Weights of a small transformer language model.
Size: MLP 832 SwiGLU, vocabulary 4528.
Architecture: LayerNorm before and after each block, rotary positions, no biases in attention or MLP, untied embeddings, gated attention, skips across layers, capped logits.
Each number is 128 + 32 x the weight over its row's rms, rounded and kept within 0 to 255. Layers, rows and columns count from 0. Numbers have three digits each. The size before them is the row's rms in percent of the matrix's.

# gate: layer 5 MLP gate, 832x320, rms 0.046, rows 630-684, columns 240-319
# up: layer 5 MLP up, 832x320, rms 0.0456, rows 630-683, columns 240-319
# down: layer 5 MLP down (transposed), 832x320, rms 0.0428, rows 630-683, columns 240-319
gate630 100:111126119107148105117090125103146167125133114134149125189134171170141097108127079102107146104180113140103129160113111197152110123161093162147134172138165173136190164156099143175167098156173108099112141149127157129099175175124136130122082148
up630 101:148138075157101097082158056177156092149140117156116148146149154149123189145090075211159108159121138103072127147104098124079145117097125198138188180159090103168100148062137093158136087081151165146082155145092116156092131183119123136118120047
down630 102:128115095176144059162079058112129149088140159062167131134074157133123152122078146141163129159146076063104084139126115164128127115119171096112170109154124171144129135076165149104095135144121077092077098132150145135137111092111115167157096144
gate631 107:219140072122110117119124162053119154142171056102155082128151111128153103139127083099102127100167107118148130112147102155111151096151145117129146143115120118221150179091137161108156165096244093104138127093137159140195149132172126121134140099
up631 100:092100126171121116101113158122141135139160113091160119177116124196125151136120098117103120148156136077122149130135119101180180129107083088183158145123064091112225183115181119116185119148123092132093127150156077132152093142156117113128108101
down631 096:109151130162108127145083117082132135116166137122166091122091076148178119154135119150133114069144125048150128160086079103125185092148176120133164116108100105134133103120098189127104119118160127175133141125167136108156076102103134126148075109
gate632 104:132120134128114166169154095129104078179115163102105142168103131124105122127108116096113161148116082117115125102114146182094099126161094127067200149140101148151125082141129122005124105145100127151171158148176133203145126161112130132145108148
up632 100:150120132112139136135151132164107126115082147183095117142097092136126192130187116098137112201122175136139107105121166158120095124078102145157114087072092106109135148160081082154092210138131140126105123229143139106106076202057121081121172118
down632 098:147183107140127052088178118135057186125115151101092190126134075136118154115138095139153144135131128137108142164071147165146168175089092124187145123152124168164089189044084106125120115201159110127084150152089169125083133153121109160120129139
gate633 093:083100093128094135141105116103089098135138104120141083156151173127125072124120112110154142106179090130143106167138127149149122122120078073196163149105165131146111096094138165127145159138143125146151138128119119149054099094131089168129079103
up633 097:115156133133054149138173103125190146125126088153121150160098137117110161145112136108073159086116096134083175097155151122133071107126173158138145184174162069166115172106063141135143093122137127089081159078113116111108147109091162134165159106
down633 096:181171132146111087158139151186224159116144123111145054129106133134137140139063182140158094141152093144164147112055094144141189093117144134095153132093156187108162099129146117125112113138128192122124115130138129118142132191164111102125076157
gate634 097:129155149128137156096111106102120140175110135082171162075147123089134161158087123120097098145143124115130095113158080162108146153105168133085151132077179120177170132087149171116098136182104109050163084157095135119124141170106150129103178144
up634 101:093072143078115078118104102123161152167136118123151146144126142149109133122146143040078126080105121139124141113106152095099102134089114205157133168109128116088096098140173138133146158095059076104154156059082131141161197165167213128052179092
down634 100:171087100164169149142117130163186080075063141131078103169128107164149140152108110105099076108126081140135114112082109099107106143175169152160120118176179085129122094132134107138151143131134126158132142088161148137132124202137084144090145201
gate635 099:110206121181144151163130119043185109132113149176142127132115177121154148135084161153179088117176065085119103140127099120067140151083111090167141133130168148124095136203107183111101120164160128137111150129141119144116155098132042087111165106
up635 103:093132129132145167094154126061140176078110122180082208163112149199139125113071138157063109138160052126124125136153113105115100150148148098129116120176132081157164098101175109092113104105128125143165102104102095083117122084207059137095091020
down635 103:118152147166113134163160159119140084165093176132051095095121142116153167048133146161102116134159154096198111093123104143097154136130143094104161076192129125112077128118126151165083109125140118138172121160141139187117169159119130182159123091
gate636 100:144098064125108084116080096134128064077123213135145197112120122131122112084077103122188161048089120118149150155128065086132096092090077103164148107152157186135132105106144119134191094109131097112149142097108125112159112113091093130137135163
up636 105:115139176082107100130126137148070110150177139148119103121107111072141081161155070113119092109129132106138101153121100182114085125155156103091125153132142131185093056146160134158093154128095095136103151110170139088155134127130097128161105116
down636 105:177142137116101115073132172093147109150149125185137122135111116102106114087161085114121037115144076143129175140091137125205078125101114057148113166134067134130103110099111085059156143125129127148115105166062099103145128097128154137135167113
gate637 104:062170103117133116127145153106145094092073111094082098124142222111089124177187172122139168149126055131148116177059130135123124091114117137168075109098167156168076076153112134124083146165099159128165109136100119059102123188099111139121143140
up637 100:164126138129147151063104117169137139152069100107127109106126159145163129168056120117112147091132077089104097118156091127145132144099136157149120150100124066111085129139036168097127110145126140198101075083110134090095125139105123127130090126
down637 102:150147086121133101077075142166098162107106067135115150144180077220187178092140104110111160096153091113089125099138122047137165138146172160155110126128164083150120106143136127048062123133124142176154186137114163131158189133098135082159147160
gate638 101:080152167129104114085140091094145147103113203139145138099088148104117098142104094118150127123095160102107150089147149129082085160181115099105132096153133154179200070165161119123110066106081151116140159142144190073134098142122089106114145146
up638 103:106091121113119096186168112131179187150136160156112157090140137153152108136106108132138089116127108101168129135150088184107099175112214136102153124142153164165161094128137136134141132150141096082108090112072149130115168168096063114066093144
down638 095:096150188120184151069143112064177117101134139070116148094100205128184119135147117166137118159143065147141078104172093161148164131124109114133144166083098114166154066102123073169133070057080127116159166099095140067111097133114097082191102119
gate639 100:098134097124082084145114159119121130150077118114102135165178120077142147104101149159126151155128087126150159154164143135144115151141103121073110017148163137153213106158087114103107186180043147140158178110085145129153117133100151107094161111
up639 102:161134162091142170166146126165168103110144137120119144128144105144122079093130141109103182080200141155096123124183106160068075120115208144150202107072103100121180074088061141047155133123095134131107086110100108100122102148130140097173095126
down639 099:154130197113162160141127125119060076058172125175149180114089127097166163146067102166094138133142143137144147144168188083111105142163135122110152192078062126191116119090111123081164130142075111132100184160075182100108106106147080134178113129
gate640 099:211139124076114204113081148135207174125089143169122072155093152127109129146095193125099086086121103103203110164184087127147122182092087167188156141155132105120213117127113107104144134178141118137091156148058108191058095130109088103121089149
up640 104:153081161091126094051072162167076162153141095100132127169126157121127111163104090121130132120138114154123188195112092101128144099162109109128148179127165169127101129150142137095136093136136072100049130155109099111115127194122178133144096138
down640 104:175134116086086145105105123180105093110104116163114113160164094142109136080133108175138067109098111128191146098143116061136103122123135140140140118078100189139111189121119123068138111122137116089087178161119200136037100105105107054120126140
gate641 097:173145143130111128132111142181112131136133087106159119100124114069076121153099140088115122135094178100141128116102168101162149147105141168144101102107173086221095103170122128014118090139097102141164197113183061150142094119148116152117131119
up641 100:185105099109112157139092133147154181111148132123155146194145123141069124098073133121122150188138130139148174066148130179138127169093100160093132080141139118066128120109117090180125151137161142135166123100143122112160112160130147131143111101
down641 099:148100142141081100161119125171102202138144137118162148120141141059160081098077121136137161190089120095195123106076136177145133169210147168080116129118130150151158128182124148131115106117105118124110162108166135164079074127117124110163161164
gate642 105:119082119195142135099110179120077095155164149114150116122097161132133160147130115184111121103086151115079102112158152125085133110089112123121106105173123134124118137133146086145162144100183062109145173140100127072200146218138153104147169115
up642 107:085088200143181131132079097060135110185107133151196149144125100055061131163171104095087143088104148144139117123148163148156161181128148213171172143089143065145121103134114155105157086071168081132103124152108086063114138158148173129146155139
down642 108:124103179099123132186098129105153159172157143130139121122107117101099153147169206140137110045104121153136121128139108121165147149126110205161157132137119154093081180086126137093086149089122154173122183102082111142130119151110127162163145129
gate643 104:150128146109113121118155161060162142088137143207099133105107140067130121111095120125113187114171150106084065153114084134122088170070103126134124152095029163142139138123167134143140172125156112120158162084094086159173167110103108112166076127
up643 102:088096129148151130170093119108099141137120076160134194166065117114179133125086087131158117147072095120108084134171077133101120186096117089118184179140116188164115088179139065146178098092151091117132102139119128076103117130146135098097137122
down643 103:112165145088144120104160092086087108192162114117167132083129111095118108132083094123143056090126119147124070174192118139104106130134142138113149135149121147183140116131131112195157151039134158082158135080088116156111092087155145132151117139
gate644 101:108156095163159076133137138087157075100113172084131129134155133129107091112068076137174129163087088102106088093099143088139121100151105132149134134132088210122116130140116100170164112101130142076180084057119091113180139124163140144144136124
up644 101:105075155142103168143068135115174133138067119112109142171114161173129131180085142136075127141174110148171114105074128195085125151128091150130129128134124096144112119190125117158098094049133093115090107139113120133204104127115178103106133110
down644 098:109128077112145117095142151116169220135157121114110092129111112138150123142136116099073146088130176040122168125115187125137203094087147104184035111143114125168155182152155114104160098116105125085140141179144092126194150184175118183124068165
gate645 102:191179094096062079183134176124122112166066154124138157097142108111157104147131112131111105063132110086162114118108125109176141113110100141145140136143078126127081168159160131116095134159213148123091064160170128184124072128141139121171109144
up645 100:139096077116075084127166175112167152158169088233155125114158059141107077081135138050107131124166096132177163133127161106088156106173144149125157149131126114136139133177160092118167146120092143131161130119138093146085113095160110087142156079
down645 098:115105110125136109198159198111132141144145120115139125144220136069166168125095105119104183141097099170118155139124134138147091103076168146144128144180108052097123101204110121106119086140130105112154161127095126093159131119096085099122140120
gate646 091:151206143105097140144166181179127194146112110160152128137108114104103108146114107109112109126077135099130103170148150153147124123068087156139136152095063140100140150167161112135172158132114114135098139121116085113116165083122122153145109153
up646 094:156131173130148110118077139178112122171175118115152076110123114080127119083135036138091178122091172139160163105147116171136097061157090120145187102101129123174126141176161122151154110112112125137094117120168119112162088118116138121120112112
down646 096:111162146103123088134111112153167162111114138123130106112062114130188162155138135094126145125086135155152172153089148161143059110067139108135063184167092173122104133105091124110130076162164112137136091124089044122136118113173190176094146114
gate647 101:149138089150094140094105126082095126120137131066189135098135201098116101100131116134135131114146106131146079105167137113129135101123127163109142156197087149163140093054138132130109163159147149103125150051055163101133126145090116136178119125
up647 100:121131125091133151145107060224171137131115139154146105088136147101064136119149086106066171117183123127132081162156129210095069144111141188147165097110125168133095139151106156118149120080138083129076141045111155132135119062131129160073104057
down647 098:065159185110134157142090139154125151175142120081120182084115219129107116182148125091140135070110128117105181149128163086214148145101084152174132118155102124134124155124107134122121142150156106110088071166123094057140072116121152151102152122
gate648 098:141118144129166105100132093157118158200132070191160136115102112134148129150148152116077083116101154111130155097134158131058099140098076103122099163142110128109105151163188123150102095105163124114101079176115123133142134117174155152130142143
up648 103:149124122103159056160127131127136134136157124062108161153090118190138076133117122067101104143122204150156107086137060122126208090119118124148114186151134138069205134117100105193135079149193130164169160105114099098105151137165102101153079142
down648 103:103158175058100064153132155091157217118120163165096119136116132122123099098101104127148124071155081158160130122153151191143068069090101145120107155109147129114094151101169076118153131140166111063100159138170137114053118152063172136118089128
gate649 106:073096128097115116110152114162136090172104139116144112149071132122072128091086105137101155194130063108128163100130126148144093158127167112148159182127203161117108171158102104149189088113203110145134100090112143118127122120119081175092117137
up649 102:145208134115164130085180114168099188125140169043160097099158125154127102128141139134096155135091075119151151130099090151176113189122155093140115173119091124069139122066118135140167097120135142146146154114128162124097145061081132103096102142
down649 103:181154147175144164061055133164118137153100083091101154098106094082091111123113102184083166154121150117048125128065115122159156100146174130073150077106103108120112201078102084099080158167117120138162135162150158134187137119137148130116124129
gate650 095:132136118132084118115098100117162059157114143189101145170114063164139172109115070179069148099189172099098178109146126120175140128041105130147130118119032096138088144016092135113151182087131149136161154141136169148120122086190185070089162083
up650 100:121118108147146163073081145083151138203121160183175202075136119135141143122099085120168112068144068086121129136095115157135113151123131112123143092142106149160125123126149147096108165150106120158089089146139141115125086125052119144091137115
down650 101:077121116117137161115110107155158105099128145106183103123123082148109120136146161201099091107103122058070146077153144084167103171126131163063105126136177122151128085152088155125129157105175147136140127104142132102067162099117103143104100079
gate651 101:184124129116126124174138138100168129078113145135137170115140155155111140143130197116154189106135115121135165080177130083160109181109093089160194168141075196109154132163097178113100161101124091128138101090132090117136123108138157127091148163
up651 102:128123064134046161132124171154120107160089068164106101118141108106136087153162162137059143075112126086070176156147170136136101141131179190122110106134115112153166102141110103136149173108147162107090092126102177071114054099143152139125160172
down651 105:127140090131114140114120190179126158126155090091124146163146138109068097146153178090097142092145120113072146184110196106107159123141128145126116131120121076093116079123089115120139108143164115117121118097120154108123134095142121117117110131
gate652 107:175094134116147110127119110111183168131186178071197076096131163150100166158167109104158129108138137115122122141108090131125142134062122102122154122105060055148143165130109153132093164161157124110139155118201136096145113140151107113116177160
up652 100:164121121124158141158057114171135166149149130072143108150121186095132162146126125090099138034134087062112140092152080124100152172156147147137108173148122151113129129118138133182136142114112108111129170079124131120117120070127148123190115051
down652 104:094112116100142155113056120156111103102094134107115139074095135094106156136082106073147061090141152121143174147114130136133163089121188099087191149132119105114136128188201099087123084137160133178098123075130151114119087149082133096155110089
gate653 103:131144136130066125123105111108081151087130155128172145196120157168155172145071142131148139058107171075090098194098088194170106158121166145150170147123118162150132081151147123097161129166135126133142147102146160125140172144083130142094154129
up653 103:116160157110177129092109099098120149080120178093131075127131175080114087153137136119127108122125200113147193201145138161141145063156124156108084149127063096125110136164150166143079122123142166056131055140126123143112070186129110129083131138
down653 104:177130118169154193113176057201131119101084125111082170118114188109055125155168049143136116148155189135124120110116138108137107120137091102155153120117145127112140193114147135074118150093121106155116089097137118115141093115141125103103061153
gate654 105:166136140127130201154086118084119086142123156119135217122123146146112154110149121113155104135119127152135057096188137159146100118135120180110114097183107149113076100101111119149152173196102128124142160149101115135173146139100131162162152080
up654 101:169127134190136106160146110131102170147137174145164117143105118167185113121119137145141114133124135143130120109131149113113097105157095116125189135130075111152193171063082118135117087131116143157118090128102131131190142149084064149093159103
down654 104:162174182109120111121187184124134118081131129115124117168105124149177167146143169123097125145077115093188173167064117114141074097104134132136049152178144138109139129129115118184098179145153196112130152077157139174128205097108102101131082135
gate655 095:128157107057155108167118160122112102110169039093103078133158147132120103128156137118128096133099126106139179145141151111134142129088161111119141132144152171157114153111148140131127081154085087055118079095167106112089136159154148094111123058
up655 099:136055124211112116136132176108188096117152159116201138171101117135128158114159115081150182187159125116138105099113146154170097140145078148178125100099090154097143081137124125132111100190093092094104155113099169116092115172096120134095149125
down655 102:094102138176117188113149121178128096095137159079052113114092155138141120093125072067118185178170146138161151160160074085156080154144097136116130163167157089122138159145168121160067154174113124114162129107087156107132115123137172126189131130
gate656 101:141123086160157105139150165119142174171105135157121111200126136162114186133096152105134088150128099157099093166138081174109168161064082084186138114071164125163100151205117167112100136146164107118121044191144151147185247139066123127113149096
up656 105:114146154153159160134076135112111088135203121126108126087145123128107129161131158191108108103096184159106172160155107141084118189113119068145148146167147096064053152150044147123174099164152137136146126130144122152115143175084129126146099136
down656 106:117055193114142112117122101189119076171070099164141102082084161143149148146178160124200158115138241089114106107110157139120094125138165146065155184170123098110109134114110180119151052167147130147139144175115111169131109099097135110154120089
gate657 101:096149151147106108098097154121124175085103171184143199122076141098140157202098161170165119170112121086194075152106159139143161136144103141095144186132153119120195090144138136121141112073111000143101138098147116086175072139119130152111165187
up657 103:147115124142073110143128160172117145165142081146042171150126156108078160139100139117147091144144168126142086102144156141114120091170093063153110105118053116123076106084122132106141087123148092138145072103122166129100117117090172129158066131
down657 103:200155124138064158086113186179112162089132107162074148066185123116099169149089157144110106149135161168083152110166173141141182133112138126138161175036162093108114083142090135112102135165091033087114105150118099116150162137123138105124125142
gate658 097:103103133121175196105106108138098125128074155154115134149101090130135156136174132057102141107170108091133160129165147099150129120124165137104179098116098215125168200124124111142133086124137076143188095134142145185145133083125099140108203099
up658 097:103077081122157127145154139106084133128146153139103075140114138137140163174127186153141111102126131205093099075131134146155143086099134102119111143116141126147135164116151118143096143107145090185129104094088117144149127103135180118125114120
down658 101:191084077147096087146103178135146156105130099170127080147154121087181130110061114120061193207132157188124135114171110166129087095140101123113108162103204109182127096089139099098062181152069087193124098097148145129107154127155141140098176101
gate659 102:152182116147126125121110165238161064201136082094098126096148136147117117175116146098067110102132157096097153166175145144065110114102127139133134176096194144091143152112149106084145087135148094093150092156138127159135181090145184089099138132
up659 101:135109109179111124077160173104124155160093177142124141078071112133118156139176098091150123218135102067188064091172130135133111129148164102097101154140144189117106116134074125204133153183117172102095197111102166127079109140086152159103184180
down659 101:167098114102110100145178125186119131128127108142099138128104125157131122129104131172084137119130089122147125130166111081092121131149168140150114091091166096174154192097142110080120129109079100128110130108131129171106186179168132162139093119
gate660 102:112161115111098181143127158106133113169140113156118155089079111161127154126131183098110091098106171140139187087101112061117145149138088120156194120166155110107122163178129185046206161176184122142118112126118156123131142133115073141155079110
up660 100:093121129166115129059131080111154105102113153134135112138117145157128157106100106064105112115119085151105114108129133114132147099102154115158106070163172122179123132121101112083124125135055170119110131158135110095111158147128108144165132184
down660 098:091120125102150120073040185155152093087128155153153154122064181082181096108173155064140154142134139117131090145112130115161106112078177140105131091161168134145154132133104160093143139084104144172117073159155103083136121127115054158105099097
gate661 101:141126121151089113226057095110137146126171124116147117089148097107136108116105137115125177118121085079143122166126149170124198155149172113124141115139148138139131162132100161109152152108114127135138122090102141136167185137117138182160180094
up661 099:146143104216162138143091150080124062086126104197110137164105140159143201140110136182152131131142149141093165107151108153130148112078130078134148134167103037202091134147105168147092164150169108124167179133110128060073144154158120140129152133
down661 096:107165095119151147172088099104136190159155115130161118108076192105184110122186167164112092090119177105119139075158164125115094140178176100075080129140106163095133111154144114198128101180139151094164116145125122062108109073083126121078090155
gate662 098:121151102180136141128136164201150162160126164105125125116048127131128169185131155137176083136176063175168151123189139137144143145090145102097149154117099214108080133070124128091103104164149133131125067119134136172116114091120096126131087092
up662 100:117174196106152172141194152081136189114082164099144088117118089119159094118164135102160107107138088134124111108133120099115102070109107106120152122125136092116063103129085105105192139164124125119156129161083159121087104077085138154164115134
down662 099:120144156143136175174126137111127111097090117152117150213169079080099094178143106112161111154127187109138144047127150117101142130184131133070125110169077110075141127158116147176174111147146163090146135133121095109144113195158094155140153136
gate663 104:135132131105185176133144116142123138108158116128117145147119140160144119104184163148205132113104145142139144150120140123165116125137140128129094124127140123211154138104139114151125129061086157143150176123111143113120081100064154111126109131
up663 103:156128113131141061044100169147103140147121171133131119120130089139150175105119104113139093079102151055153136157100188108094132076074089104145151089205110126117118134125164147136189127126178107116117116167116161138125097173110109141118144116
down663 106:091107106035092189109145119118051104138122130111188101137092120117072110070117093149114108116125152101136169119085138163145131162067112080174096092203121084179108172125096093129105144126110101146175183145168141126112083149160112182104183166
gate664 100:144146117117165087202156125051169120162119194178131114125117180145173126147086193139140103130156113138132143154164113126150113101106103105216154067097065138170115137154152114095133071040126090104111154093176107109159118101112115101129142107
up664 101:198140179107203097104113085149121087168195128105158182141139135143169072180118099221103186146101125100109102115131165075125076144109108110090076153096151160124140044122127088152095142136137121145170076146102099166141100044166121117113084157
down664 104:114170136127104122097098072130188099130170104134126117127156144100161115207093123126131141054132193183086105156117093120157142134174162093086173165077131198124134164151084114132110023107085133128148106111144098163147146131112124088140164118
gate665 105:090140105093117088095151096175196125161114104078159123148113144082152159096151148087142057185131114120156129112089130138147140091127137140133096125127188196173126117141097137158106151139085090120092161054156076070156187140160125130132132158
up665 105:109120167129159126163103156123050172134199137110108098111135088134082173097186086132165110189100153079106122145109128163159098145096086145111191114111093135137146119054136135107190176175095092101157113195107118095162091112106202137086104119
down665 110:108159141118109085115168068178163097175147093134134133180115074158100181104071135090090076128084120120134128106178178115131070111047139147127121146149120137118127083151125145131132139167106174136093086219153148081145132107146137161144150120
gate666 104:160150103200117049131047138111115111140171146132103106141085121197143148174144140190162131132164173150186151157190143135072170111145170135102137160061143109121086142101118114115152092081127132156111174193163126135115144113123150104104115120
up666 093:118088177174144082093116127143093137115161184057139153146109178182078107111129115152122117098128102104116142079156121104137118117146168156169078117147090119152134122175167146122070119148137194118086114119106079093106109174140108133153162116
down666 099:174128130128072173077129127087144215129091144162135124149253164122111095182108113088139063133134130156014131138130123160147136146129150082108159121146113183123149132114102157124093156175107073124125160148119144123144108118134148091123091094
gate667 097:160138093152104140117099148202189176116129112112119136077103138150126117127125174098103121200106155127105209120076181144118100151074104121133157103115129156117142142115131085132081176097115129086119067175162087136111121122125101131129084130
up667 102:171113128096142109104157056188104155062157097157152137158179156175142087120161143167147081131089133139173145143138062119171124086106123175087055152112186062127093128064072115128154121127121118142157111085062138124128146128064076180106070155
down667 100:098130075128192156178120127114087113139160070143110111132109248139152073098181090120125113120108135073197110088166137097150091163149135101144134120132077106111177166164138155162155144110122150093218148109135170145111172119082091161172119147
gate668 100:163107084117162101094138064138157137095161134117152172126134115137124129153059121076112067093140181087143155110210191124049138114162135169097120126096124166144139107131093141122123168116151145059162122095136146107142169180143147152106170095
up668 103:153105157133141087142100110095109087135120141128100146079140137095161116103128119082163157100126136099136130144112093090180045171075137036116134153178102167124135116141123134186095118142134122128125135143125081104137183103124153145121099103
down668 103:150068145125157135160152077119129112104139180106137171113095131127161152098128087094177153126164137135117149095103046108138083150082123125098200172158121096136143126139197106160155143112087123136067134114183140146146097118146066124123134132
gate669 101:166148168167144120141137129124135106152164084080149113126077092139121145076071150168164068129139060130143174125127094161074045098089167150168128141182132077124093135128130090115153127119108089154127130126138138098134131135127107080107155152
up669 099:138089144113122148140077156175103156113113124144144096066138125137147110111172129141122185100137088135118116053208121129143137180109162127180114099127129119119101126144149105108173175109139129094064151132097115199108113112092083127071178111
down669 102:088095167100149201153171108179095060144165123121156093130097123120158122132133165111113157106113138111123046165122147081102092140116145189103151194083158125141080120141140143139134128133108111087137154128137108109104103125162128187099119169
gate670 096:090141132159172090201102150119102112191116106096122104121177163148057172110084111159123122136146109125162163169066164146144098110115146130111145131110134132125056113166149148112131083177130095113183057160146139167157186103122115091094161085
up670 100:119134156121188105072137109097129148117150063064081106128128117073132064128108109104133176113174088098142137084081107136134091123159127100117091175072178161136130137126156119137166121156125080137134173116142162135149156112136077186137158138
down670 100:208130145174087162153113103135163187157186152119124137115049143150077128118179058145085151057100156186054114151134117148120146135075104151102111094154088146104158151114092146148194077114122123118155140091191134151108100079088068115136158105
gate671 106:157191153140139126133084117085096141135065131151117188163040158108188124139141135107173172135104132105118180129131144083100109117086092129112132111084108187134162209106142093088169214081087108162130185138084132089139139134171097035133141099
up671 101:129133143079109101149126125138117144093129198122118159143152109092140056124113146120112163134095134095082200081088106087133120094112131172118089130139173137111145114155183099106132143120095152147151155061106093158082211168074198074115100091
down671 101:081032156158134131153164146163150179114140155081124099174109145125120015160127087163113139099146118153136125136058090128095095109118171178111158167134137074077119112112117114130149207110083126119107146125128156133123156121136110178126161131
gate672 102:176123102131114125141119092169133139081120083149153155146147127123202218141132148129119149094190177119160138106150147117145099125146090184137136153088135111135117105057173120075164110169187098079157127126180159172145115141142109159137146124
up672 100:091142157124133110065078107154137185090171158139121149104133160174127088113120151100125153133115093125162138136123149114103108121135089098102119181141147099130140127118157129123166121221129081143094079124161119123156138092123138170179081118
down672 092:134130153121115196153103142130086110130117175141108169127165059204126132192161111060100135089134136117128156145149079105069075142166164115123114123086153139099097106174140126095149180159092155154106170200144160179068111151128095118133162086
gate673 095:125164100149071143091153120109139071181183159160134118127112121151164141174139093181120081094108123181151075182156192087046137106118146138156128201137180131153110105092155156176077092134158129103140131099060169156092134110127088145126123084
up673 101:097140093110114085125108172187187175103148144135113115078152152201074133121190118207118128138101042139073124124088183156085138165131104116167212069098150147079130204135083111155096129169154108105121158160165108124145133125112140177138136131
down673 100:090165135154133068164098139135143110127139046102128073071170163090057165115210124090165118139123077101101161092168125153136104147099131135094113157148193136083092105138096081098120157111137119125162136177141150156121167121132168146103151105
gate674 100:156166147156125094098103143124133128108117156075130172092147122127154146138123101123087144097051150091102059154119111137114144173086115185139127127128164132068082125114149163096117050109215138189129192113138127124123135113113142082073072132
up674 102:135130123165107053112139190188078133120125107152131135090163176082169083148140186126186141133167040124135084188105159179075077194138116144095200078120147125105102115130106107133100161099151090106092139125094161161147153121147112144138131077
down674 103:160203171136135189171155135157182081087109152178144104099158125136097165100152128178139152112106081148068113143130103119158111151140146093103113152134111095121165138113141105177151134148127141135149122156142118091088130110141141096026086168
gate675 098:078141138179155160085120124112106119078156131123143112175144096128117100137174066138112091127135086138124127113169167175099147072109092124139150115121143124157108108103126088156113123085174154151154140172112151107115147115164138128166132091
up675 105:103141113171134150061078099104136122129128120129117165185187110140123080129157144123108137089164102162110136120166094130090123116123072097142170119178123111122121127119112096124153129066151146139136143115137141113095188142175122119146111125
down675 101:083129103197126166055183157151101089084157114087109117170179128126112112103150100104101146116067102124132126090167177153142163143076099154126105197148162149137110105065088151145131126114166159121136128120106126124147120160180124093152169165
gate676 099:131074101118158185127104033161153127082045134073124171120118106052145039194136111149134178124075181100150120107072100106085085177116132132110168129091110140116155145158154083115136157106096123131112136088133059135134089095123115085057090179
up676 099:131133116164144087126114179086157110201111124119129085123156112129134206128117123201117079093169112100083054184147176122150184115141115113135073192165132137117095173098177096053109119164139090118176076133114125100109107115112122141094163082
down676 098:120139138183120146169102091120036132117101108096062119125096130128097054123140111114111145134178172113144157171136136097111150087143143173104087169148155115169165129109146114167142138089128140116163137122205138114168197181119151111145111078
gate677 097:183199109106110099118094126145125064166061094108107084171148145154158137177126115121138135133130167108147172154157138108148106165101165102127129169154155096134116141145095116122090178108170156068076120078146119094147175129174152114068132123
up677 098:090086140136145118126081087110102121155136143141121154139113161151115111139133052151227143176126161154066127084116150117122120087105117182085121093111173133113107168161096148159150136091187086194163103122126109109093111098214117160160120155
down677 102:106134144132126146145130094132142094144164113110177092145117082179136148126131143142149149108121122160138137112170106245092106153114163131095152115147132084124108102145065173134125152170137112136104178135121132150140026182140110132171132140
gate678 102:114171113103179137110160139107045120117150157104109146115156141182168130097125196046108117101088133131154159120132114129168103075125132128156103188167115159148132104176134132126146123171137114166126073125120188088153115135137148036109113113
up678 103:046109150048183052107151157202125142183113112156095120163102149154119075201182129087113158100110148093099117133147075110095107134177101118131120164109093098172131089179108148150085114112143165153105154072158089155054103117176125162147183147
down678 105:155078135100073106167120207145153125146190013130155237083103103091137110164148084192107119175124149072126138157089136055157106092128151119103074113096154074166184092122120183139182122134136118074115185114197153153107142173084114104108133108
gate679 095:137166136162083181137167105100129134121172143112133128105120091149179150176124129106127055123128104118160108183191154092130087180110145161105044131116147155167115112142172178064111114196123047145158131143106103166198161142131148149131135120
up679 099:126148146255109151075130174130142117093161101156142127113142100131085163127150167152167144178100157115131156165105139080127158092161170122118155092081081146117114112102116116079093129172165176167140109090116134127164076208131119118092196129
down679 097:079131126084146147163157012139158142185114120125089131127139138102139158067098161124123129147221143130176117144065116122158141163166161139148120070172117122126073136111095091148176105114076161137123143058128113128191182122104154167144185127
gate680 103:098156140150086075115143127123119105130116165141146143175166131169092158081087176135141166086151150121135076114128144121123161104084183194113067090102077121060109144117122091061132103128137097104122177177134083161116198173152102121151156129
up680 102:096130116101185079172092095213073150126099070115089139118160102142134098095103159141156122121144129155116187083103087114147135179141137126200150097156193107082114168131104135093090118165169118123085103142059180122117164076084150068081184186
down680 103:112131139130148099108172150051101151160116100090136114099153086143101101136046113194143182164151115110131086099103165129140118124065125066134116086128109135098160104167108102088087116167181135096117126154156044144117103181125118139091147144
gate681 099:131118093189135178110126164150109143163064178203069093094107130182129081084081174087092135114086119152140093118162128152187169096127112111114080089114074112136143087072126204145130141118137122159141101125123123160140151169101138100232137153
up681 099:175150143077104113158150137131064119121145144045195135183153167138136061123119094095075191130092165089060083112133155121107090127096181062131131172137092090099118122106117104115135141105134178107152142114141170125075094168156073121131091113
down681 102:083101108173176123110065163211157122107108092146129094123067133102132126118123133089089126101120139132127076113137110133157075159086119177108095120074180075171099097081150132135142144130115137144160136158180154140166138148148099103183152177
gate682 102:179186095126134134089140155187191141144088106176093131058153138171124126105144170123136125138125182043096147122106089153163076161127077139139145139110143121119145124085168158058076156122110128089124098131166133151177158145126110101156127144
up682 101:105136139107127137113157085134176159111113172138074155131127103113174097097083157154160143144036083124135139113104106079107143146078128117130140091156103089151148165117138052188112143069126083130141124192111142186097103173092128099112105155
down682 103:119119149137131116126152104088137099106165135099158124157078145108194178117171079134118111165122086085119091094095131084114133097107120095103177152176105154166158097229144150063070115121078158161103172170172180174119180100085126109182079161
gate683 097:086111183187102094062062133197160140140114133152091228136118115135195095161154145099090131087113087120151102106082167168160077166114068124121117125125171118100169152190173153130133130160162159069136184124182123153098164125160127142153088135
up683 097:104136130123125108112082125133156112193102168123092102117125134139105090106120130110093134132049105068167164157099157135160190134085050125094083108082163134086138148123191090151137128146148123103163097140154164068088122145184136116125197200
down683 090:174151152191103166066141118080146132153104109159148113104042138150099135141144143183078165179121117088118102088151165104133155123149106091181183100123037103111166122123071120141155135135111171130116134158076151074151143114132134077182122172
gate684 102:054154070100159082111110072135124099160092153084096136141099174109200197217167130062188113131201137172105161090177162078132093125178101142099147111090084164173100092137129110113148101092149093128184152062091151112157163072154099167171102143